Weights of a small GPT-style language model, trained from scratch on English Wikipedia: no biases in attention or MLP.
Each number is 128 + 24 x the weight over the matrix's rms, rounded and kept within 0 to 255. Layers, rows and columns count from 0.

# layer 7 MLP gate, 256x96, rms 0.218, rows 199-209, columns 0-95
[[123 160 122  96  98  89 120 107 165 141 136  94 129 112 120 147 135 100 124 119 158 142 146 154 100 103 130  99 119 152 128  91  94 102 122 141 146 140 160 139 128  93 129 109 128 108  66  86 108 122 170 179 146 108 153 108 126 101 138 133 162 136 109 137 157  99 106 135  77 124 163 146 111 121 172 148  68 117 134 131 125  99 137 128 146 133 105 122 169 139 154 137 123 135 127 134]
 [113 134 109 127 127  97 166 111 127 158 103 120 113 140 135 125  82 104 124 110 159  93 125 126  48  90  97 116  89 118 159 126 152 136  81 140 198 125 162 161 136 114 129 110 125  94 159 132 125 158 151 155 152 141 120 101 115 144 144  91 161 149 143 134 102 135 146 156 155 167 117 171 122 140  91 164  97 132 128 100 131  98 135 126 128 135 146 156 114  92 135 138  60 157 160 141]
 [150 148 110  84 107 160 172 144 130 188 139 139 151 118  98 159 158 122 164  85 120 141 134 109 133 146 112 115 145 120 161  96 129 152 103 120 113 183 132 108 101 126 186 159 123 136 135 108 147 134  77 163 189 155 163 150 146 124 127 137 117 116 103 123 100 212  96 140 158 127 164 156 128 120 136 174 132 164 102  98 159 137 107 134 128 138  79 134 143 104  87 133 106 112 162 112]
 [138 126 124 151  98  80 131  79 151 134 164 116 172 105 105 156 113 140 136 147 129 159 153 122 107 153 123 124 132 138 120 147 143 140 120 107 146 132 164 123 150 166 147 140 115 113 119 135 144 121 125 141 173 128 131 110 169 168 115 166 185 108 170 150 142 131 170  90 147  86 107 127 126  96 121 117 129 151 141 128  98 102 200 129 139 121 128 141 136 110 109  91 121 112 159 151]
 [168 151 126 177 141 108 125 134 111 141 135 150  97 129 155 161  92 118 105 122 161 172  95 144  94 105  99  96 118 104 109 134 101 131 100 120 132 128  77 130 155 124 131  78 132 137 147 145 156 129 145 112 155 180 156 127 142  84 130 168 156 119 148 212 161 126 168 103  92 134  67 124 136 115 142 144 112 161 171 101 146 127 137 145 153 182  97 107 161 129 135 131 130  82 152 149]
 [125 175 111 106  72 114  80  78 132 153 145 119 107 150 119 132 124 144 128 110 101 117 104 115 127 169 116  91 129  89  94 116 118 122  97 143 143 152 151 145 136  59 141 111  79 138 148 157 132 153 133 111 107  78 119 105 157 125 115 138 101 111 139 166 102 140 165  82 166  96 110 145 121 166 151 106 157  68 120 116 126 179 130 145 132 144 104 123 117 131 151 155  93 103 163 103]
 [123 135 137  79  78 141 157 131 115 143 173 125 147 131 123 145 155 136 128 108 128 205 110 136 128 143 101 125  97 115 125 138 141 123 106 124 101 154 136 158 131 131 138 108  87 147 134 148 124 113 140 142 121 103 140 150 131 152  99 102 154 167 141 130  99 184  81 159 150 108 117 141 105 116 141 102 142 180 175 144 180 118 107 144 171 146 142 129 110 180 147 139 133  91 144 107]
 [129 188 162 113 104 118 112  77 168 117 116 100 161 102 112 134 120 121  74 117 149 172  97 129 126  92 158 111 131 103 104  92 132 138  90  77 178 121 141 152 148 100 131  95 131 131 118 135 111 140 116 138 146  99 156  86 166  70 146 147 181 119  83 138 123 102 118  93 129 123 130 140 135 124 152 127  70 145 120 119 127 127 143 168 137 108 133 119 148 161 145 132 128 128 123 123]
 [125 119 159 120 179 117 145 144 118 151 157 119 106 105 142 134  58 143 104 124 119 171 116 123 116 156 130 101 140 102 162 165 141  91 131 115 152 181 127 168 139 125 145 125 117 112 110 144 140 112 164 124 132  96 108  99 130 135 137 110 104 155 106 129 121 141 135 120 110 168 112 108 120 107 187 120 118 160  87 157 110 148 155 132 137 122 144 145 155 102 116 145 148 126 162 126]
 [148 112 162 156 124 137 116 117 134 121 136 168 122 115 147 121 114 124 110 155 140 140 113 145  83 116 113  77 137  92 112  99 116 145 141 142 163 126  80 117 136 136 101  99 145 127 138 103 155 198 137 140 140 169 166 133 153  66 167 143 152 109 112 144 146  97 157 102  96  95 126 123 127 131 168 169 144 114 110  96 131 139 136 123 132 122 167  98 112 132 139 103 125  87 113 130]
 [ 67 133 137 141 144 122 125 124 131 162 120 101 114 105 126 154 138  93 117 133 190 141 160 143  91 129 165  97 130 139 144 127 136 148 101 128 153 180 107 120 140 120 119 120 121 131 106 156 110 153 122 156 130 126 133 119  92  75 152 126 154  82 137 155 151 125 128 140  88 123 137 150 130 180 117 130 123 159 158 168 144 112  95 105 143  84  99 106  75 112 165 138  87 130 116 107]]
# layer 7 MLP up, 256x96, rms 0.186, rows 199-209, columns 0-95
[[127  97 102  85 141 118  90  97 133 129 121 146  84 122 129 150 172 117 109 125 135 141 165 123 144 147 137 125 124 138 132 146 128 151 110 172 149 132 101 100 186  98 129 115  79 142 104 117 140 150 131 145 140 105 108 182 164 114 132 110 134 138 116 176 119 147 118 118 116 166 132 110 138 114 151 155 128 113 102 132 129 149 141 132 160 102 119 117  96 140  87  69  56 107 124 124]
 [140 152 152 110 126 137  94 134 118 157 125 112 152 199 123 109 133 134 142 123 157 109 143 148 129  98  92 164  75 167  98 139 152 102 121 137 123 152 100 109 147 151  79 146  57 156 115 140 109 113 131  94 127 148 117 127 125  77  96  56 147 147 136 138 130 104 114  69 134  84 120 114 130 150 151 118 140 123 147 109 111 115 135 119 101 129 118 149 177 195 136 100 155 133 154 109]
 [140 112 135 126 132 122 144 138 144 133 165 179 186 133  87 122 126 160 129 132 132  85 127 140 114 141 133 157 129 135 110 154 169  82 143  92 123 107 159 149 103 148 150 100 164 135 122 137 147 125  82 117 136 159 111 143 154 156 135 137 157 173 150 132  83 170 112 173 107 162 128 148 163 102  95 119 121 143 107  85 125 126 121 154 107 112 175  93  90 101 144 133 117 157 123 144]
 [ 80 141 167 150 109 189 157 123 138 122 122 139  95 119 146 124 143 115 111 152  82  98 111 128 138 120 132 139 142 169 101 148 154 128 131 102 160  45 134 140 124 134 138 122 119 186 151 114 113 120 107 121 151  98 132 147 152 109 139 153 139 137 178 148 161 114  95 106 160 112  83 125 130 109 129 145 108 125 132 161 125 150 127 145  92 138 113 136 148 139 159 138  92 117 119 140]
 [120 134 151 152 122 111 131 123  84  94 127 140 146 109 140 120 143 103  95 134 115 134 145 120 120 113 117 164 119 123 138 115 128 107 110 150 127  85  94 133 142 135 129  92 184 156 117 140 134 110  97 130 133  74  83 119 126 153 160 143 145 122 144 129 136 157 128  88 150 106 129 115 133 154 102 127 131 134 126  98 101 120 148 150 169 164 166 141 172 106  91  78 165 119 136 129]
 [ 85 165 133 136 136 111 118 101 113 128 157 108 172 150 110 162 110 118 144  94 121 119 123 129 143  92 155 168 117 114 120  88 110 127 157 111  97 148  93 128 166  74 131 137 125 131  87  95 108 142  94 158 160  95 140  81 107 110 142 127 111 115 117 137 109 127 152 102 163 127 116 129 139 118  79 112  76  83 160 132 145  90 114 175 128 159 131 154 153 138 145 104 139 110 122 143]
 [164  78 134 148 125 154 122 156 121 135 120 156 164 146 143 183 147 146 107 107 148  92 111 142  79 140 104 125 104 106 154 109  92 129  94 100 104 111 157 140 149 136 139 143 147 160 135  97 126 128 116 126 131 147  95 121 154 138 149 168 174 111  84 118 113 107 134 135  87 159 136 122 110 139 156 168 100 177 181 153  94 114 111 119 123 111 119 170 141  96  69 132 113 120 131 106]
 [130 163 123 212 126 140 108 111 152 112 179  95 125  96 114 129 143  80 107 127 122 139 165 157 107 111 157 106  92 137 119 126  96 153 116 137 154 122 103 157 148 127 136 113 189 171  72 127 133 136 123 138 153 119 153  73 148 117 157  85 138 149 128 177  97  70  91  81 101  82 139 101  99 117 108 107  90 135 122  81 124 142 120 158 152 122 161 108 114 114 177  92 125 141 131 133]
 [127 115 154 173 149 101 150 144 137 114 128 151 155  94  92 108 104 123 161 158 145 111 117  88 143 101 136 115 137 134 105  97 105 133 139 107 134 126 163 136 116 125 127 143 175 109 129 117 155 172 169 148 166 120 142  94  97 153  89 158 102 160  94  91 127 151 138 142 116 115 112 101 128  94 109 130 127 129 154 136 132 142 121 144 117 166 139 111 118 134 122 165  74 162 118 123]
 [139 125 110 120 131  96 103 159 118 172 114 143  95 101 120  86 148 139 111 135 103 162 157 149 108 113 129 111 103 137 136 134 185 121  71 122 146 151 118 148  89 124 131 168 136 103 151 171 121 136 139 131 152 136 142 130 107 131 104 126  95  94 134 159 103 141 131 131 113 133 102 132 140 166 155 119 132 150  87  89 112  99 124 135 133 162  84 145 152 138 124 160 122 132 137 132]
 [140 143 134 114 115 140 127 123 134  96  93 146 101 143 148 150 133 136  88 136 122 127 130  84 173 127 163 112 145 120  61 135  84 149 124 115  80 103 151 115 120 119 112 114 151 159 115 132 113 130 137 127  97 122 141 104 145 131 122 142 133 119 175 130 135 135 113  59  93 114 126 158 143 119 122 120 136 111 174 109 123 101 152 138 171 136 132 122  84 110 128 138 179 137  80 164]]
# layer 7 MLP down (transposed), 256x96, rms 0.186, rows 199-209, columns 0-95
[[166 142  72 189 154 112 107 155 138 139 137 142 146 126 109 118 131 130 120  86 151 138 125 110 134 133 127  88 135 133 122 134 134 152  98 124 118 119 173  86 130 162 169 114 134  96  64 131 130 135 153 172 132 108 150 152 142 137 169 146 136 137 128 129 137 143 139 137  64 117 161 147  92 122 157 118 130 124 162 127  89 140 115 136 143 123 155 136 175 119  94 133  98 132 148 135]
 [145 151 184 109 150 122 109 141 103 101 117 150 183 152 101 134 130 138 125 124  99 137 181 158 119 176  99 152 139 132 112 161 121 152 121 101 113 129 108 106 163 117 104 136 134 162 119 138  44 122 129  99  95 156 147 127 126  97  91 114 115 140 152 128  99 145 105 107 130  89 159 123 126 113 135 140 157 139 103 151 127 123 128  98 130 129 184  83 133 129  94 127 132 172  99  94]
 [134 154 129 120 128 156 159 195 119 106 152 147 133 146 101  90 100 147 193 134 156 121 115 147  88 124 106 140 153 124  97 129 132 126 116 123 105 115 120 152  93 148 157  87 148 126 126 119 160 161 115  83 164 113 124 125 112 138  66  99 119 138 151 144 116 148 137 138 147 152 110 115 161 104 118 161  61 131  99 143 166 146 154 142 100 157 103 125 105 137 140 127 115 107 135 126]
 [114 135  78 157 122 126  91 126 112 131 128 140 129 103 148  95 172 162 166 144 119 117 142 165  99 112 130 113 169 169 144 114  78 112 157 132 132  86 115 120 140 159 144 201 116 130 151 137 142 137 100  95 141 163 142 135 145 108 104 148 185  97 152 119 140 147 114 104  72 132 169 124 128 141 122 107 137 148 103 115 164 125 105 100 148 109 104 105  93 131 150 128 117 141 140 152]
 [131  83 121 137 120 125 121 116 128 112 129 165 134 180 156 141  87 139 125 102 117 104 128 134 127 200 135 163 102 120 134 137 122 111 154 129 124 113  80  87 132 115 132 104 132 154 142 122 131  85 121 108 160 106 125 118 136 112 140 137 135 130 138 136  96 159 187 113 144 116 153 192 132 155 103 132 185 110 150 135 132 177 104 143 125 108 136 159 130 154 102 138 156 148 130  54]
 [133  91 136 108 119  94 137 138 146 134 158 100  96 136 104 136 111 123 121 146 119 135 126 158  98 130 102  96 125 163  94 114 134 109 110 172 137 165 114 108 134 144 149 121 152 118 157 159  55 143 132 140 115 156 143 160 157  88  76 146 132 149 156 119 146 128 128 182 182 151 172 111  97 165 109 107 124 159 138 111 135 109 160 119 166  75 133 107  90 133 116 116 109 113 149 137]
 [107  89 116 147 115 113 146 132 159 149 117  96 120 154 114 166 180 125 115 127  94 161 155 119 121 138 126 118 152 144 112 120 151  93 146 110 166 153 127 123 144 122 161 144  94 169  96 130 169 104 150 122 138 131 140 124 104 139 146 120 148 118 151 173 141 133 130 126 182  87 132 163 148 146 127 117 175 151  82 132 167  84 154 153 124 154 113 150  94 121 161  98 130 137 134  87]
 [134  84 109 184 112  99 109  78  99 158 145 137 136 131 151 113 143 193 175 108 114 138 149 138 132 146 141  89 174 129 134 150 131 124 134 123 147  73 103  96 152 126 121 132 154  90 135 129 124 113  93 147 138 129 126 130 114 130 111 135 158  92 164 160 102 113  99 137 145 107 118  97 167 132 107 150 123 126 146 124  90 119 123 129 113 162 100 101  44 110  81 107  98 123 130 113]
 [141 116 169 164 144 110 142 137 133 144 133 127  93 153  97 100  69 116 109 158  73 129  91 102 156 145 116 144 130 155 121 111 108 102 161 116 110 111 126 169 126 155 109  95 111 140 112 137 190 173 145 166 144 136 139 170 126 134 120 170 139 137  94  92 110 173 131 122  96 163 139 136 133 129 138 124 121  94 125 146 149 127  97 128 143 151 142 127 134 116  85 123 149 137 128 113]
 [108 117 145 103 128 166 140 175 111 123 141 115 150 151 145 117 124 119 133 145 167 140 102 123 129 127 117 149 129 123 150 160 123 157 169 100 134 130 121 104 139 100 112 116 128 135 109 119  88 129 157 123  96 148  91 131 168 120 134 126 136 143 111 163 131 102 131 135 121  85 125 107  50 133 118 137 109  94 106 138 134 106 140 164 131 125 195 160 133 139 140 126 134 156 167 100]
 [145 144 115 137 124 107 119 159 117 120  93 134 108 156 146 110 128 179 112 115 117  95 118  87 125 123 111 154 128 159 133 118 178 126 146 120 117  86 122 130 144 148 123 130  63 110 123 156 208 136 110 124 155 115 143 121 120 136 148  89  87 111 164 111 105 121  89 108 141 114 124 175 122 123 108 130  91 121 141 130  98 126 138 103 127 141  83 142 104 149 126 132 138 156 172 199]]